config = dict(
    norm_place='pre',
    qk_norm=True,
    parallel_block=False,
    init_std_up=0.0257,
    init_std_down=0.00468,
    schedule='wsd',
)
Each number is 500 + 50 x the weight over its row's rms, rounded and kept within 0 to 999. Layers, rows and columns count from 0. Numbers have three digits each. The size before them is the row's rms in percent of the matrix's.

# o: layer 11 attention output (transposed), 384x384, rms 0.095, rows 223-255, columns 144-191
# v: layer 11 attention value, 384x384, rms 0.109, rows 224-255, columns 144-191
# q: layer 11 attention query, 384x384, rms 0.113, rows 256-283, columns 144-191
# k: layer 11 attention key, 384x384, rms 0.113, rows 256-282, columns 144-191
o223 118:514489539433500442433561500488546565485556481437440483469557484572552518500499497535522506396466560436526511512517471590561562548444528527468490
v224 117:416508494505541492472526583447508438564462460455584508476500399488543498559525515596492531439511495510548437581501432462576342579456486465484549
o224 122:434506530631507439464492456510489552533494480533584400427536565485349507528401422506469493453548491546487473378473467469505512431576473514486479
v225 121:467497496486506632472478504616508483455572459563559469459573525527383502556520489421506481545588422433481443491486531468544533531438524487507516
o225 123:661511541457561497543400516532482454549456471476419399460547480545512483408443484462546433416486548497485481521500422553480494500496494468471525
v226 122:577438540547529515530485434443540447561612402474544525489473493452623519435488557510544554472501554524495521543581490569541457471530562535470484
o226 122:379552523437419458452345567541441527500484572467550496504522580486428540407624514546510546567444547593623404533497522506568548497523523533544484
v227 117:545491489490537376595414522433584401504448485494512489556450600547498542435535521540475603577497506537448548439491521499414479495511418512478507
o227 120:511562466525521604471452520447462450447555521443398480498488566474576521510460532490519457483546443607538520524493490607578490458438524453519541
v228 116:499454566450560538494440555549441501529500531553497470521441465563575461443434533467559547514469486502587519502582480512494521473540499491602490
o228 118:516487501559441469510623475453535441456500551521547492555544487558452598521546417478445423489496500413455500458505547448538452552559433474488497
v229 115:493440465478596515539420458419592413575487500575541449501478526502526468499501431467472574534420484531470484474460538465485515478534488590502511
o229 124:489532546522522429517581559520519534469565454498493597488508538528501588446492531530495428467544539425566523394513501556402574439454544474529595
v230 109:438475469566549623463456493395442609530470512484463527511517518485540507569474535584511528555467523488520479544496503513475399449491525596548532
o230 111:506580534490425499501515467474611404491472593565447452462491389475506451491576535492513509490411534470354554460508450547456629548551479543548531
v231 114:540434416533483457597454441519495511514438470525494497437488441432414547525509482505565449472559487569494558519578482506525597471487464498500558
o231 118:547551417578427528475463523507442477423473491568509541585529479553455562432447508466468594472460482299502502595448465461482469501543511549512529
v232 122:447474568483578571504482473460542475513410485524475494390483592512521567528514474535537512488525580552529489485523537515464501416508541527442465
o232 125:556434544584524516543466544458490489422540619560531553468529618575502479522530428479585519550540491435475552512469586472481499588491401487556434
v233 120:467517503515560518501547572518478517435512454581426415456513487440497519428453445518473487430509456498457474490529548480561546508418522399578546
o233 121:543479491527463476475491540538456481398503475464473499564539577514595498538441545483555520439513503486525566530549538455483434401587474462472514
v234 122:420489465485555491522562495412481484571508583460514456487553536481465468457465488570506600433466459522480488540495436506504460568501465453524535
o234 123:594467568578475481476401492533493425528529448460538556454518555420484553445500472455484479427459518363457553476509500479453515539484528489533437
v235 103:391420484479429597524474501469397473524510535455557488429512460550573424562456517471550524609555467493478470515423562489510509538526454543458591
o235 119:540465526484568561383464505540439466555481485501515521499489476432443535471474558492526489524414521489536549591457417502389393564485540509454496
v236 116:546538585532444489398467428467551468505526491442422452553565539435415488455494559418490532457502555511499517551485496526533558456507513493497529
o236 119:572590447352485537488522548404389496604452469528487455440499637511553490474385522568523485519488396467461466484508573417526518557552607540487449
v237 119:519472470486521507476489579425533513536448540434447586454479557445549560478531418430513528478480509552536469444528537585539512413487555503530453
o237 126:446457439588464456551484461539512458543460504595501474414459428575516481535471540544538477496454481440453487514444387556601399499544428472434463
v238 125:525502505467473591376564540499565500484408505523560439484478510523544417441488458495520515521504492477522447580565526518484492453561478642489478
o238 124:532450580528400514492452521439486494512527464507523547494539479462493582407622527503495410472557491442300441465458435541523543639463481483501504
v239 117:501452485577487369544509449438572451451395466563429508404489483491536431424505580510598487479393544505543471573529497509510503487500452481521534
o239 125:606528575495501465585409484481508557500520514531628595534617447392571531526535522503520488499522462469552544497484558482574539432435520487565512
v240 112:404560389450523449488482451494505443486516497568437530467526530550436550509568574561424454469499508577495556458462541454511575505410477455505494
o240 117:438502458494482600382547510560464519445472545511560460462540506482493345511502549503480521470559485466406473461582485497498401439516453578503493
v241 116:556479573458501565498508482510482487430500547565461479530535493498464568485373518503471481522522502570507479482493438562578533469621497381514507
o241 113:444493449467579453514537520585546541513553528533502504530527569543611433550530512459491478386378421504582499496519503417474568475534460588486487
v242 120:480507510469478395548516461446464504479525481434505496429517507576516431472473553457399494484482533487483461561539461461395505447516484516505568
o242 123:532541450522491466452556408570530479489483466431508454516532532458480547545421550498551493514537568495547471448461474501519512506459525519591462
v243 115:557499458531428377499480486611489501527496508534532600471494567531501555543415534493527489400537555516529382513487499496519541445448485443429519
o243 119:506514439516461549419429453482499482509461456525602513443510456454470433535597399502488401525490481428576423467535543570474530476481515532507483
v244 120:439525451538524470468528481525477481425489470508510526507519516457521491516533652531529565472520439609506476498511503552409472491538486562449465
o244 126:485540565429550480414569526405499508505511518542525505559589510582440404500509488466491539461431548583520507542451427530601628471488508549535542
v245 120:490490396509465467531434480422572497516455513458574481513493375481488508480429439480445624459429406471424514578548467471472463493464589508456558
o245 122:496440606503545518437520500469454558489478439426470465509456610493413437484492489491583504466428541581568413445510507512479526402485464484477496
v246 113:470565500428397546498566418527487382496447499449540457458477424605543476451480448464490556550457533450469607577618495560499495519526493507582459
o246 119:527524482401517458439543477528538590450554403566502412509537609395395564585448461487537512484527499483438483504452467466469409508549550570443504
v247 119:469469434502468519506454545502415469497475493478507528494487447562506495454575437468484545643536550510527498412516600419453551553530494546515529
o247 123:486447628486481549453420496546502505580495480537421554378474542437566474506522467494537444541489448445444617509497462528462593481499444513500456
v248 115:477475535576542512520456460522486499514457476498571564428502606438436418519439519534428576496473564515443492514460440485573455425508511514487588
o248 117:426538499535429502495512503468489439390510532506484533595443479490485526457435444430433471498546440453436579574486536596508613478413515498536527
v249 117:503454423469449520487518510469474632541547477541340505582593446560436456493527506513406572470531467412501440530484494438433478505575488375433480
o249 115:486507560456589503440499451471516498537512492489497589480556555458520518565486536521495440450444546483441573489454583497441505506517446523491473
v250 116:420523530497480511487554470479593516440496566517544491483503437360486584549472487522464462493451384529472588550396483522419546512440388452379519
o250 122:554476513503486517450540554492474462536522432540468528534574479586533459412486537445486463397551397451475493449529455508630406540553568512480518
v251 117:518520427472496424436519380617549489458549430545515543496477468562517480528579535417478435494433510505363462537451466435559457552561480515510486
o251 118:493544594533638483513578585523554418492475543515499413550525495491501512479461485450559483505493437496638489552458487518610500553500556461501517
v252 115:432487508490509521557473498490478493561496564414426455509481470595466551382483499492470433481514554445538520433494520468528518587437486459481483
o252 120:527465413454488459472493470482421435452537525512457354524557446543509500498481517513553545586473505541496493571539510431430459421530496461499434
v253 122:519530495508418465476493506422557458389478434429611466497498615438467543491584417607447531536496558487475555537504519500618484522590510597497468
o253 121:476411505517494487454454488503442447477482498547537558581517538488567491570460570492524547470479475598571425448523464457434538486529579564464505
v254 113:574526473472501485427518497536559520434553451488423563523489455429512468422391518541544565527509501493523470451440398564490483504490575460528536
o254 119:454508492590489534539464507456495489564500525483462545591540553562528580482539453562574382507494582467570567513542539426523504420478484443521550
v255 119:545403427409588528564431483560431439485537466435494504548578604602524420391509547499554517477560585432466475471428428425502510580574437566514447
o255 124:529616554471539413491486429416529461501465426538552396528531439492460488466524508522460441542459513507645604548509501362570482502460572426499517
q256 083:428530489480457400530391471533540520421473483567503603444540474447464574519496510473447487549463588617537486476517511455527524571530521487545464
k256 101:368535477490546491474489497507537458489513482558529539523524492551486545526468505532508571556559530529521520543469464514440463510408464562495498
q257 087:482460498519511587489534562505456578529502479543538518519530594483497480521502512496507472450465529509503371513565514507590537505467530530465522
k257 081:514549465487444524515582519474509553494535542534548556570492498496504464482428463506532498467570517434591423526604449487575545508438493469522566
q258 099:439507552476499597415407547526526416503572502524566476454564590507463541435511399529533488508463539469443552508567530560562457517418409469515487
k258 071:564477516532429528372599531499516471553569577507567502427449527534503504503462377520509549483509474570503559533472494523542433528462466539568467
q259 098:452500417432423596443522519567524479514558516499441401552595619483446505499601559476526465454540578466488472566462451536535472522544483562468580
k259 095:498463551446420530420514437470518546579523481541500429531538515542530574500531519488494446560462540458521526543514515557503504421484534522553450
q260 103:458519471508439587486464402539462404498574423496550450556514528536506488506549441522451528470490514558538624503498505480501512463432473450495455
k260 116:548422466506591478578480552511476509561513490511511519469506484559501602474498460531497541507461558537525584496480475480476518519355396482588514
q261 090:416497548510497476438479619506594465494537442524580526579478469475404599456472459505449476468489471456448416526574528553504497528525381488499464
k261 102:531488494457493526606503531529571467558568542530589582442406531476489506505458396501553534475565480403544411405513480656559572524501484470551463
q262 093:550532584528537546483419469550503437465466456482498535494490456627590512432506479519453523467524463528543465485513493511479526505425522446465503
k262 110:525469512515458488589528568469608457524480525426478548406508471545470495529537471455473485458584459539624445484502524465450572507501557451524410
q263 089:497487423431481507457490524456515473514525554519441437544605639504451501470535573517522443449559510432555521535566472524551527431558531509545509
k263 106:439546498559454473436521451524439483517561482520478474548578579517501512549407579498502530461549396517430467611490495443593403380574502538541515
q264 073:501508566452452482491551577507459487493569492537428512468543578512503545457533527449545393508440557496515394461524475507550594461546473497481470
k264 079:574584601498386511495510510511508453509561514533521533565445573479507488504471534464485434454599440448590503576462492503484535424445449458520506
q265 091:525564470471471451468409482517563400505540547581435516431452497479488538477531502468551488540534454447553491510480438555397455450424474492557471
k265 108:536509513491452507554456489547556446474507556503477493418560545529532536480461528457550527483459511509583521520414500581446462549549505534437433
q266 087:534551469488518582535567512461480488527536511574493466474538518546597506435402546457506483525450501407554531519534473456579592481544504501560566
k266 075:529466506476493473479558460516474504535492579573507559525508513518475550522501620567530471530547404493548595560459473418531449508511446481457523
q267 081:478511648546538488475487450491513407504476479470529529408567408506476545531467550529467499532469468522477540528501511479469543528454516470437462
k267 073:523491584538565461523430523535485496471498520522474488485467414551524524496530485440496531532474440527501473443475560486473586521474488482528495
q268 094:415506482490551416548580511488541575452493552514513531521524508430364487565505485477509563534503621489415419525457531485570544469554598558476575
k268 104:460455430480565480472521444479492605402451428542448487568508485440460448449463471524555564560537593427393521489608480517513508478436546502453545
q269 073:580534558485515481527521556528493478543495546563448528526455478498537509470489469557530458471429521420450469433452476500462478537420530566513539
k269 089:497467530484443527490503529469520435444485524476480388533455521480488475527563466524564506539502434456579464496437480541483522562483449467452514
q270 092:499499475546470443609490539515502591486397595529572472427493471509547543519588492438471529545493523561540468542471515435499525573494429440458511
k270 085:513520395562573515513474514491562484477494519518506443536524540484591535515568498446476489463405466517528491535551544465469448408543534581520428
q271 111:552465503468528460572614552450536568466481507523495537510549540518466451511465551460528538490536495452499502526492558464532540465558562514469479
k271 105:423523540439461468442539522489531489503525490534502522543502523440547490548417505496461472500544441453444539505505470487553509504514418505466525
q272 074:435508437462455487494434487489507528432484516445571498477534504490504503484499473471410507509515476582535551493497556498485525466523455430471432
k272 098:452514508580541522442458452505544517480476373546499493474527463511451520516455525486444490420477606530395583528605543471439444435544534577457563
q273 105:519459642462422539445486455549464381469524550525517602417512502500465426536501426494574468480442515486506580523500437509498543476495503530518466
k273 100:446548443541553521595482533561610510496586541523499521433478514527470507503429406506561500568562534482467578561479444579514494576475458488446543
q274 095:615473440494467510544493343468441508534450543483509584489515476533564438449490499526527550464510433530509560434463496407432609542564498396430467
k274 098:486528451502551512493480488536503517531462465499509493571551432558540528597575554511385452516424507532554548563548482504425474637436482449416558
q275 089:538518452495473526528519465467481503467448474481567471532386430525509515431425431542508552493491434493508490498464525509391583533513459471449439
k275 110:486544463482440525627562478457497547528482496547503535441471466517443512517518529476497454443423541502433444401511477504439508473494518445482424
q276 094:480523566407447513469438540523531470495522509497516593533452413398462562489557483491577473461480531550479472372543532523444508578433495596458477
k276 110:524478495468465494547551458538575508506482505417513500427463443507544491602410520535495515493524600424524504449540486504374494546502527456450526
q277 091:567481498468613478458505491528533474490521549478436470504489405631563508488598502620444494548414510524475491475510541500480491562460558465548451
k277 099:463491565519520480390539464507545405470451480487460399451618423616515539509588504471372481539448414475448511594447540494389502457513514559462464
q278 100:477452510479537469466470552540511474485479413514499445504466392556454479499558497441399478564431454568452449436480571514409530529430456458585508
k278 099:467469477416511461549441540605560561479451468529498501491497441560483525572502440464464436553394564566524480485469488525388551530509514529536548
q279 109:509526478439587573583567440491431553486475473442522478522480459487653498549461534475585438465533498525504481442596560437571530569510467499518564
k279 071:576542471474553518462530474551461419462530566436522533524501501452491422470455524524535482424583506542468521496494514436528514541482487475447565
q280 094:479537473530563432549435575456443531512432439459512500568451466476452526468539477515424474464565419604564442561522528481481492482501490427473388
k280 094:559550558503489531559495530574428556511477474417517503506500524462486505489479514415474548425479448542530379529525453448481521487446531476563463
q281 107:576489520559503496458464479555465499499458468515522412629512529513553571450559491502425512434438440549574535523544518552485563423371500448450515
k281 117:474484554465498480488573538536526560552475418538460472484486467520519559585434482526418571484549442547531552488508439459501489475435501481513499
q282 084:489528517487406516478483518547505433581496528477451592503496497396415479566450512460501458361505487502494489531500550505489476518671541493446462
k282 096:459525460485469586523457445524489482487535459502507497501534490466480487514494445483546467470502513456454511575559558547531496530604528518456530
q283 084:441469434528523529478448473542526528497525560533501467588565504485519608422472588584579462476526446495521540394550432516552462551466567495462549